Weights of a small transformer language model.
Size: width 256, 8 heads of 32, vocabulary 4096, 13.1M parameters.
Architecture: LayerNorm before each block, no biases in attention or MLP, tied embeddings.
Training: a variant of SOAP for these matrices, 484M tokens, 3689 steps.
Each number is 200 + 30 x the weight over its row's rms, rounded and kept within 0 to 999. Layers, rows and columns count from 0. The size before them is the row's rms in percent of the matrix's.

# layer 7 MLP up, 1024x256, rms 0.118, rows 496-546, columns 192-255
109,184,215,225,212,267,177,222,206,179,195,227,228,232,199,207,213,191,191,208,196,195,209,230,141,197,275,230,175,204,189,164,195,183,192,183,140,275,161,194,190,179,232,183,202,204,185,173,170,162,167,219,222,153,257,168,228,245,222,182,198,216,159,229,173
113,151,221,184,226,239,198,196,226,219,198,210,178,217,161,148,204,198,190,207,208,203,227,209,198,185,160,197,217,269,235,188,211,189,167,212,183,173,173,254,238,198,182,198,209,208,186,202,183,182,188,168,178,218,182,214,250,185,194,179,215,216,139,193,154
104,261,199,220,161,222,188,166,229,264,232,165,203,210,185,186,146,171,190,225,173,233,208,203,211,257,183,208,214,205,177,200,218,198,171,192,239,214,192,179,267,239,252,188,222,204,257,230,148,167,184,204,230,188,173,199,268,182,190,183,191,187,195,206,275
104,232,211,166,122,185,234,231,255,181,220,205,164,217,181,206,229,208,191,191,225,198,184,164,245,228,195,138,235,214,177,204,179,167,167,199,193,200,209,229,223,199,206,225,188,231,202,194,187,150,150,191,205,213,248,178,242,206,186,172,206,204,247,247,143
111,149,188,201,206,198,204,205,205,214,211,159,186,185,151,207,206,203,165,201,218,192,193,208,222,221,227,209,185,234,270,160,263,171,199,199,178,147,194,166,152,200,207,230,218,188,193,183,144,207,272,169,180,202,164,211,198,197,241,216,136,203,222,231,185
099,259,219,230,150,195,213,232,152,247,183,175,193,244,223,266,210,214,168,178,161,212,195,139,198,242,180,191,213,153,242,203,166,233,158,226,218,194,184,226,151,267,227,188,158,205,176,206,205,225,193,158,172,249,190,147,296,254,223,199,205,157,150,238,179
109,190,221,243,160,184,246,140,206,184,244,201,236,181,199,221,200,156,228,223,231,180,187,176,178,236,207,140,244,205,195,236,215,191,162,189,134,193,203,220,238,212,223,210,208,247,225,209,224,157,232,198,178,201,197,201,244,204,174,222,217,169,186,224,180
098,197,213,154,201,211,231,233,227,202,205,162,223,249,184,234,214,255,196,169,181,213,227,213,109,176,173,180,178,133,175,242,176,169,226,274,203,142,181,219,215,222,159,224,257,203,210,166,203,187,238,233,196,210,211,201,244,183,204,180,163,213,184,223,174
100,249,237,196,230,184,199,173,190,215,153,224,159,167,234,189,190,181,155,164,219,202,234,224,273,195,150,254,170,258,211,180,199,154,217,208,212,174,211,220,248,210,166,191,157,196,182,187,158,141,178,136,228,183,233,215,193,215,206,207,182,234,141,203,176
106,222,199,172,163,192,254,178,245,165,175,188,185,227,154,174,224,161,176,214,212,202,183,183,215,156,218,225,214,187,178,235,206,214,183,207,109,209,158,204,222,181,223,157,172,200,231,200,200,162,269,247,214,193,198,208,198,139,180,188,195,160,194,209,155
106,221,255,182,204,226,169,213,243,205,271,209,226,146,201,200,208,177,233,199,170,182,179,186,193,209,214,184,230,233,153,102,184,193,239,249,157,269,175,189,195,232,203,225,145,179,171,195,184,181,206,178,250,234,227,228,221,271,186,201,197,224,220,167,196
104,217,223,185,192,184,182,189,199,228,193,253,193,231,150,188,201,213,124,206,241,243,168,208,246,161,138,254,217,247,149,186,166,183,186,144,159,225,205,196,181,206,207,220,171,182,217,243,143,170,260,189,196,187,201,231,194,217,253,179,213,223,190,240,216
108,207,230,223,178,191,190,142,168,217,203,210,197,215,201,181,198,222,194,169,206,201,188,159,203,163,195,221,210,239,164,218,199,211,161,220,181,223,180,207,226,194,185,169,185,170,216,229,161,180,157,187,204,196,203,230,243,151,226,212,208,231,208,163,185
125,185,205,165,146,177,257,187,187,196,173,187,217,193,203,183,151,237,165,227,256,251,230,203,181,201,176,224,224,245,173,169,189,204,176,178,227,206,172,182,230,216,207,207,181,205,246,172,204,231,206,270,223,160,214,164,160,208,177,249,226,221,185,180,196
099,193,146,199,261,133,184,215,179,214,197,180,197,215,216,205,234,209,218,119,214,170,238,214,239,198,214,166,222,236,237,233,171,216,201,228,187,195,215,184,192,208,198,169,238,184,230,189,174,203,232,185,217,231,227,165,222,173,146,225,140,209,216,200,227
105,183,182,204,213,184,229,173,225,183,195,216,168,149,216,256,202,186,246,211,212,193,193,218,233,190,260,181,229,141,236,197,214,185,163,176,194,203,234,223,194,236,171,237,214,203,183,237,191,173,188,199,170,192,233,182,226,207,194,164,191,198,197,239,274
097,137,215,159,218,238,176,216,223,265,183,195,211,159,179,187,220,219,138,232,193,221,222,180,203,184,200,221,159,241,192,226,206,183,177,141,204,191,247,223,235,201,181,229,197,147,235,201,202,223,222,204,211,167,173,186,183,178,245,252,181,209,185,222,212
102,187,151,218,192,194,231,212,179,225,215,193,241,198,179,192,218,224,179,168,201,137,173,202,208,207,238,175,227,206,231,213,227,204,185,242,232,184,237,229,236,226,205,177,255,145,151,179,197,171,230,238,201,206,194,189,215,185,166,223,166,199,191,211,147
105,148,162,203,192,249,205,209,152,214,205,232,209,254,239,222,208,205,204,174,184,161,208,166,220,186,197,214,216,180,194,210,191,184,220,175,215,194,240,246,238,205,202,186,211,198,206,188,212,266,226,206,200,219,187,203,180,196,153,217,178,200,204,210,169
105,223,237,172,217,215,258,218,211,229,210,164,244,176,211,204,212,129,209,163,268,208,184,245,228,210,180,217,232,228,148,213,240,160,172,183,269,184,252,236,189,191,240,180,189,153,185,221,193,190,231,192,206,167,202,163,213,197,199,171,205,198,200,185,177
104,198,196,209,213,150,168,195,233,189,182,183,183,193,216,165,217,165,229,208,179,163,215,159,253,226,142,171,189,202,165,212,180,185,168,228,202,225,215,215,265,238,134,153,156,216,200,198,200,244,227,211,232,153,152,158,243,209,219,207,199,206,247,192,158
099,209,184,207,181,228,194,175,225,136,183,159,224,183,217,151,234,171,234,184,174,245,150,165,241,210,174,173,204,217,178,224,236,208,161,153,178,209,250,202,218,186,173,202,174,197,223,165,160,186,196,185,167,220,243,201,207,174,159,195,243,227,177,262,219
094,132,195,217,202,181,229,197,150,209,168,183,176,210,198,189,226,181,208,188,220,237,161,174,188,177,155,212,187,216,229,200,194,179,159,241,213,177,167,246,176,146,197,173,247,179,255,222,226,242,205,229,192,232,253,161,194,215,196,188,203,174,153,191,249
103,230,150,153,180,154,230,201,219,224,196,217,247,172,153,209,155,156,224,211,234,207,231,192,230,207,210,184,175,257,213,193,222,250,213,213,136,206,237,208,203,169,162,186,226,238,194,171,214,184,228,185,216,199,164,209,215,215,211,221,183,187,175,207,156
110,222,191,208,192,163,188,213,227,218,205,198,221,214,254,190,198,180,203,194,221,170,165,189,240,197,146,172,253,263,203,209,162,231,174,202,194,192,189,170,236,167,191,228,188,212,164,205,162,189,175,244,187,190,198,241,178,204,218,185,195,206,192,270,246
081,172,246,190,247,185,224,167,193,223,175,212,173,214,156,228,185,177,191,155,220,217,226,181,256,231,217,192,209,167,216,195,240,214,173,210,183,117,264,212,219,250,204,221,185,189,218,153,183,214,214,223,232,227,186,204,216,203,232,224,148,209,234,124,217
104,160,216,290,220,188,184,153,201,236,205,172,248,218,184,200,187,185,212,225,162,253,212,226,244,233,164,225,213,198,255,181,275,138,196,198,187,168,189,190,174,189,148,180,260,183,219,175,241,193,220,238,184,236,191,162,203,239,228,171,155,206,165,190,200
109,128,183,214,223,204,212,139,141,217,148,192,212,166,183,206,209,193,263,177,238,196,211,213,153,175,200,198,189,151,249,168,163,236,218,181,159,234,172,220,165,175,219,211,235,206,215,196,196,214,215,216,209,235,205,224,211,236,178,236,249,174,172,230,221
108,211,248,183,222,216,258,169,198,257,179,185,190,237,208,226,192,210,211,203,241,197,182,211,206,123,150,216,194,218,135,225,218,168,266,225,182,188,149,183,227,229,254,189,194,265,213,181,175,149,154,167,176,200,240,237,187,214,184,148,152,150,117,153,192
109,223,181,227,204,196,192,212,213,161,193,201,167,219,166,240,183,138,168,196,211,272,203,173,148,233,192,178,216,169,229,233,224,202,171,204,193,278,237,166,173,202,188,228,164,200,117,203,209,189,216,158,169,180,110,226,183,232,215,224,150,275,198,222,209
097,149,173,168,197,196,169,210,216,242,130,201,172,112,197,226,145,235,168,183,192,212,229,187,210,222,198,214,260,221,217,191,183,202,219,179,235,255,191,162,194,200,228,182,192,218,182,208,133,192,247,202,207,210,217,221,215,210,232,184,211,124,195,211,204
105,198,180,184,177,173,193,203,193,154,187,211,216,219,219,162,215,184,150,167,243,184,203,166,211,173,203,260,202,180,244,180,217,261,188,197,266,168,225,183,233,215,186,179,152,150,251,225,230,230,235,207,165,203,213,237,184,227,164,187,210,183,156,224,222
101,185,230,245,264,198,174,184,182,181,219,163,191,178,283,148,134,167,163,164,179,200,211,186,248,236,162,211,244,254,234,197,216,207,173,211,192,204,184,235,231,185,210,181,258,189,241,213,208,219,235,216,258,211,175,248,200,218,203,232,248,196,197,191,195
108,193,217,194,165,225,214,214,224,178,195,174,195,195,196,187,215,244,205,266,256,247,215,231,209,145,161,213,212,220,232,222,169,128,198,152,215,205,161,197,222,186,214,175,186,187,245,185,158,173,162,208,212,203,204,184,207,194,237,188,210,200,235,184,187
103,186,207,199,211,177,154,232,227,206,196,204,202,119,225,234,198,234,161,206,203,233,245,262,215,185,227,177,164,213,209,194,188,191,197,184,255,195,194,176,214,229,204,219,214,211,198,219,217,248,204,168,190,144,201,167,188,164,184,186,192,210,244,223,205
105,196,217,179,171,212,201,211,229,247,207,254,218,228,195,165,242,164,201,184,205,219,236,219,213,203,209,215,206,216,218,230,165,165,192,140,197,191,166,210,201,228,202,173,122,170,155,183,222,126,202,232,221,231,317,194,254,215,250,214,221,160,185,184,152
104,203,161,219,159,203,175,233,222,217,184,227,222,202,196,223,213,232,186,206,231,200,221,226,214,192,195,173,245,148,192,175,171,133,178,228,253,165,239,168,144,158,188,171,232,174,209,190,189,210,181,197,158,182,175,179,258,252,216,175,191,204,221,217,162
091,243,225,247,223,231,197,130,273,170,233,246,190,221,162,211,282,249,193,200,203,203,191,190,244,181,197,204,237,214,214,245,208,210,138,235,207,190,197,220,177,174,179,211,204,185,132,213,183,183,182,159,217,185,206,197,229,205,217,196,202,221,207,243,206
099,185,151,179,178,182,231,205,175,192,209,220,161,248,174,188,179,199,213,191,206,222,209,199,222,251,195,157,242,211,220,223,200,232,229,180,242,206,211,237,202,188,192,174,141,185,262,196,177,194,173,185,230,239,226,191,192,243,225,207,243,245,219,188,201
090,165,257,199,197,198,217,152,213,208,205,149,198,169,218,195,259,178,219,160,164,161,209,170,222,161,254,225,152,197,199,225,197,162,223,200,216,148,245,240,229,213,193,215,222,178,209,195,238,213,172,218,157,205,196,204,210,178,191,171,187,231,199,131,153
097,249,213,208,174,217,180,211,171,263,214,217,233,215,214,188,194,164,208,191,237,174,202,183,182,232,231,181,197,245,262,191,247,190,230,189,216,157,172,226,172,153,221,166,257,202,240,144,162,214,246,198,191,191,198,227,217,164,213,224,172,148,198,200,221
096,192,195,177,196,239,186,219,223,203,180,240,248,209,159,163,163,180,159,194,255,254,222,212,213,150,252,184,221,218,200,241,197,148,236,177,149,243,192,197,127,246,160,180,206,191,229,169,197,197,179,231,223,190,183,172,241,184,227,252,166,246,158,208,189
109,224,209,196,245,178,173,196,169,207,171,205,253,211,217,217,241,199,210,227,250,178,247,221,181,223,244,156,216,239,269,168,186,209,181,226,236,222,228,171,188,161,225,219,214,230,196,218,175,239,115,230,147,200,186,218,234,237,166,178,159,225,179,139,172
090,134,184,237,222,207,244,209,181,154,262,189,161,248,186,198,181,205,227,167,143,187,220,174,182,227,180,170,207,203,143,228,185,100,193,185,171,188,230,198,198,221,155,181,232,237,222,278,203,202,144,214,217,267,139,168,188,209,247,270,187,170,210,179,270
068,208,219,173,213,213,252,176,205,192,187,165,210,241,281,227,270,163,197,213,209,251,186,151,227,197,192,223,224,182,234,208,217,180,256,183,172,229,174,214,192,179,167,157,187,155,158,238,198,220,222,165,200,172,191,189,213,189,224,188,175,216,180,202,218
110,262,196,186,200,115,237,228,207,284,167,214,179,177,207,214,240,213,162,195,199,229,235,203,232,255,230,152,192,230,207,191,178,232,206,253,199,185,211,194,247,200,226,205,167,165,224,176,164,176,134,185,236,245,214,216,184,197,200,212,245,230,210,196,188
103,206,187,202,131,159,171,167,194,187,155,209,201,201,230,190,199,206,212,211,225,220,167,193,174,144,226,244,139,170,247,162,204,207,211,186,221,195,245,262,193,184,209,157,200,202,205,211,169,177,222,211,231,222,193,203,151,233,215,251,209,268,184,177,220
111,192,210,164,188,208,188,234,187,222,227,229,214,181,203,239,186,182,189,162,200,174,195,196,188,197,207,203,275,236,148,201,163,208,259,211,205,207,170,232,217,182,189,219,177,267,190,246,203,193,231,215,193,169,222,242,239,190,204,171,211,261,222,179,193
109,207,247,256,202,133,179,210,206,244,179,192,195,174,218,153,191,167,212,176,194,208,236,241,176,174,207,172,165,197,250,186,196,188,249,184,181,186,200,243,188,167,182,182,230,215,219,214,196,221,226,214,155,174,192,189,178,193,217,205,212,239,184,206,169
099,222,206,206,175,216,234,196,216,204,215,191,233,215,200,192,188,117,170,187,230,237,197,146,206,139,171,216,190,185,198,196,209,188,195,205,195,161,165,200,184,232,220,213,181,236,244,146,219,190,203,228,175,234,145,245,248,222,167,215,174,205,202,202,172
112,214,151,164,246,169,184,156,218,180,175,243,209,182,192,214,192,175,173,139,189,208,165,214,220,205,189,192,180,220,138,205,244,164,191,187,193,234,196,181,178,218,190,223,221,199,157,196,185,223,216,220,200,174,224,191,191,262,192,195,192,157,193,202,183